config.yaml
num_key_value_heads: 2
positions: "rope"
rope_fraction: 0.25
tie_word_embeddings: true
init_std_qkv: 0.0571
learning_rate: 0.00724
decay_fraction: 1.0
final_lr_fraction: 0.0
batch_tokens: 32768
train_tokens: 148300000
Each number is 500 + 40 x the weight over its row's rms, rounded and kept within 0 to 999. Layers, rows and columns count from 0. Numbers have three digits each. The size before them is the row's rms in percent of the matrix's.

# layer 3 attention query, 64x64, rms 0.161, rows 0-63, columns 32-63
092:476469488524516510480612462473481466521509481475482429495481517488521408467454466508458475560519
092:500549547509479593453514471506497452530495545502529508464474543482463438591543530532465516498440
091:521504488520499478491574517522388507477473562581529508552464476486510508541436518442478551450500
178:475521483514520509490469525501397464477501552563581541533446469498467498474480511501497560459541
056:567488468468481422521562513543481446495489470484515419505457537526573497448464515446474555479497
226:526506527548517476498525515535419450466437548563545496551457493521475542513456517492457568467513
100:540527521453552524566483465502443502498549486466506607472457549518505489459553514458492541507514
089:534490428477518542430534502507500481457494511513531459451488509473491438513520434473564441389539
106:574487469555531437549496474462497453494487463479511545440441494490496480478444491453446523521504
099:495518504509516556473397538460475516521515535497573530461506495546536475418526569517553489519531
110:525478578415480453530549531533589483509493475556443498506524475455495530520475477530457443479463
085:567499508512464438567579500506539471479472429506498523469513551450489514556500423393562471504483
083:579491452490524507499494522455483562542550461454510533448513475572496505470528471527514527526443
088:457525491523530443531536455492501496494521509480599481458484511530470528519547456476593579437548
088:469527539515512505502485422442571488586518509517488544485519480459470446506491465512428523516564
089:428475458492513531501517480559537506565537552474557538478500475478376465464506487509501508454588
100:460514458515454605448482537537517469476486485449547589529465541502568506452527538520517464498522
121:555487551505477430512597526444495490529502469562455533539507509527544538527480566523495481534436
094:450568523430444489487493454514555540498487508470451560538581498512521470481574506568507531476425
078:521482510528471570508503521525463523487491558500537503485461502477540520497509506555496524460484
094:489523574467526502515398458514502532522540527527483494513545496475510587453536565395499503528457
106:436521452478510542472524588517442498497466448417499567503421537485549458454523561515518443493540
110:543466553454475599489522556494511507464459477548481530505558543499491548584496535587464397510497
096:482482570518457470491478462450516494585560520527453453576557541518464493484563506527576530567487
093:504508522435441456487535549579516479486462501546518477570525504531525544469486520508479514495433
104:540519509475422561498496529503546584487506456463465423538555546503524527454562547489465537544483
095:471513424481519496481531596526486446452525515465549543503441554470556496449506545548512515435471
107:512536452519557418496463501445478498477536468591442491409512472516531436444490485463532529463502
103:515484533509469470489494501525411478435418474497471512413493434552543483497516498492483519504423
090:509494564474538513499525469503495554537512466477514568499559505431427558463556564458547502539453
105:499462450526519522515422487469508447538461513460451513470493519504414481475507471518476545456591
088:542495523471468460563474500484513495512514526508442481444518478545492460510469460508594504487458
088:501512502584526450512465461479476433391521513530479573484486512514508504496586452521499443545456
088:514423442508494526492541501456489448486590454522478465438524526503515505507525619487447465520453
120:449557457491485498502531556502459513476515458496563548512488465506548538478501538494502520481537
101:551504501478485453485519501471501467487479486443454460484478548479524503522495427570524423546473
064:433482480459523522453390559489568577506431484508546553604498523499510479467593502503513491446539
169:503488480471511534468455487465510501531497515452484455539541556508536459515531440556502389528466
079:507450566506441565531579513534485472466554398465458542450537474445500471523532489534502496493444
078:489487536524455539538577526491494483498503431452448531420472494501527467466529444558497558469442
091:449440562526466522479563483468530509456482446576468522449540470547541444514475472547523553503480
095:509478481566473505559591529524495474482499489493549499467543515549551594534504410448437521484527
083:551512516499551477446604514534584477485487502470522522491506529520541467469548504581513519502470
082:514458528439567539546551488494551485562479435494492549479512488486490489520512464438445515495513
087:571479459477470530548535465502420523423468434433434518504501511481483508514496556575523466565488
085:535492525486452441532562508502519424505547514418444534500478503537497422495502493536536534467447
098:518474503457570542510520424517520504510503485469537528462558472501441519460553419441494519531500
097:497501486565448486495625506532496535481534499581532469446476437488465539537499524515474526494510
100:522522576528479543467481522473438470392470464507507470521481504558494443451584473503518516557497
096:477516475574462551504587466513490462498544492526507476487490548526461478450514413507521493409484
099:497490430454596489474393490460570534469492556499513484487496489529506540476526513469554515553521
094:501472567473518506543492480473496490508531441489493579487499460491506474531523528481522508612424
080:486491428446550510484534453504561494489522472406450497406529529519488458486488482547570525507487
100:533468561536462485508484515495444425500575493550460538509517472467515473572439542536446421564442
078:530410482500470519509645493519530501470546448446445473503518515500535559507500516594452505498448
090:487527426473546478398421513523472561499440559476546465520505577511563525513464538515506478518556
080:488487462512544564454339522466528553534440523556513482487546546517541524513497508454549512503532
093:538496579533451499558517493461451494466508377487444514453467465503486428542472511521464529515415
102:458518494519557505492449547433501541488552581476467449506512435560442543483494482525525474558513
095:524445527446495446536448484412515521468492494503395467522497493496484493540540561489546477483489
076:533515513455449503570596451535498471531453422445440503493523523427465494530549524516463509493488
079:398456439564472560448456506451466537509507528516495464527472485533449516520532448476517511486537
092:524557480497524540572531499543520503560505445426495448518453529514512518441480492507472481421504
089:447489429476574474459391490478500520555542611483496471541500501507470525478456479538530491493508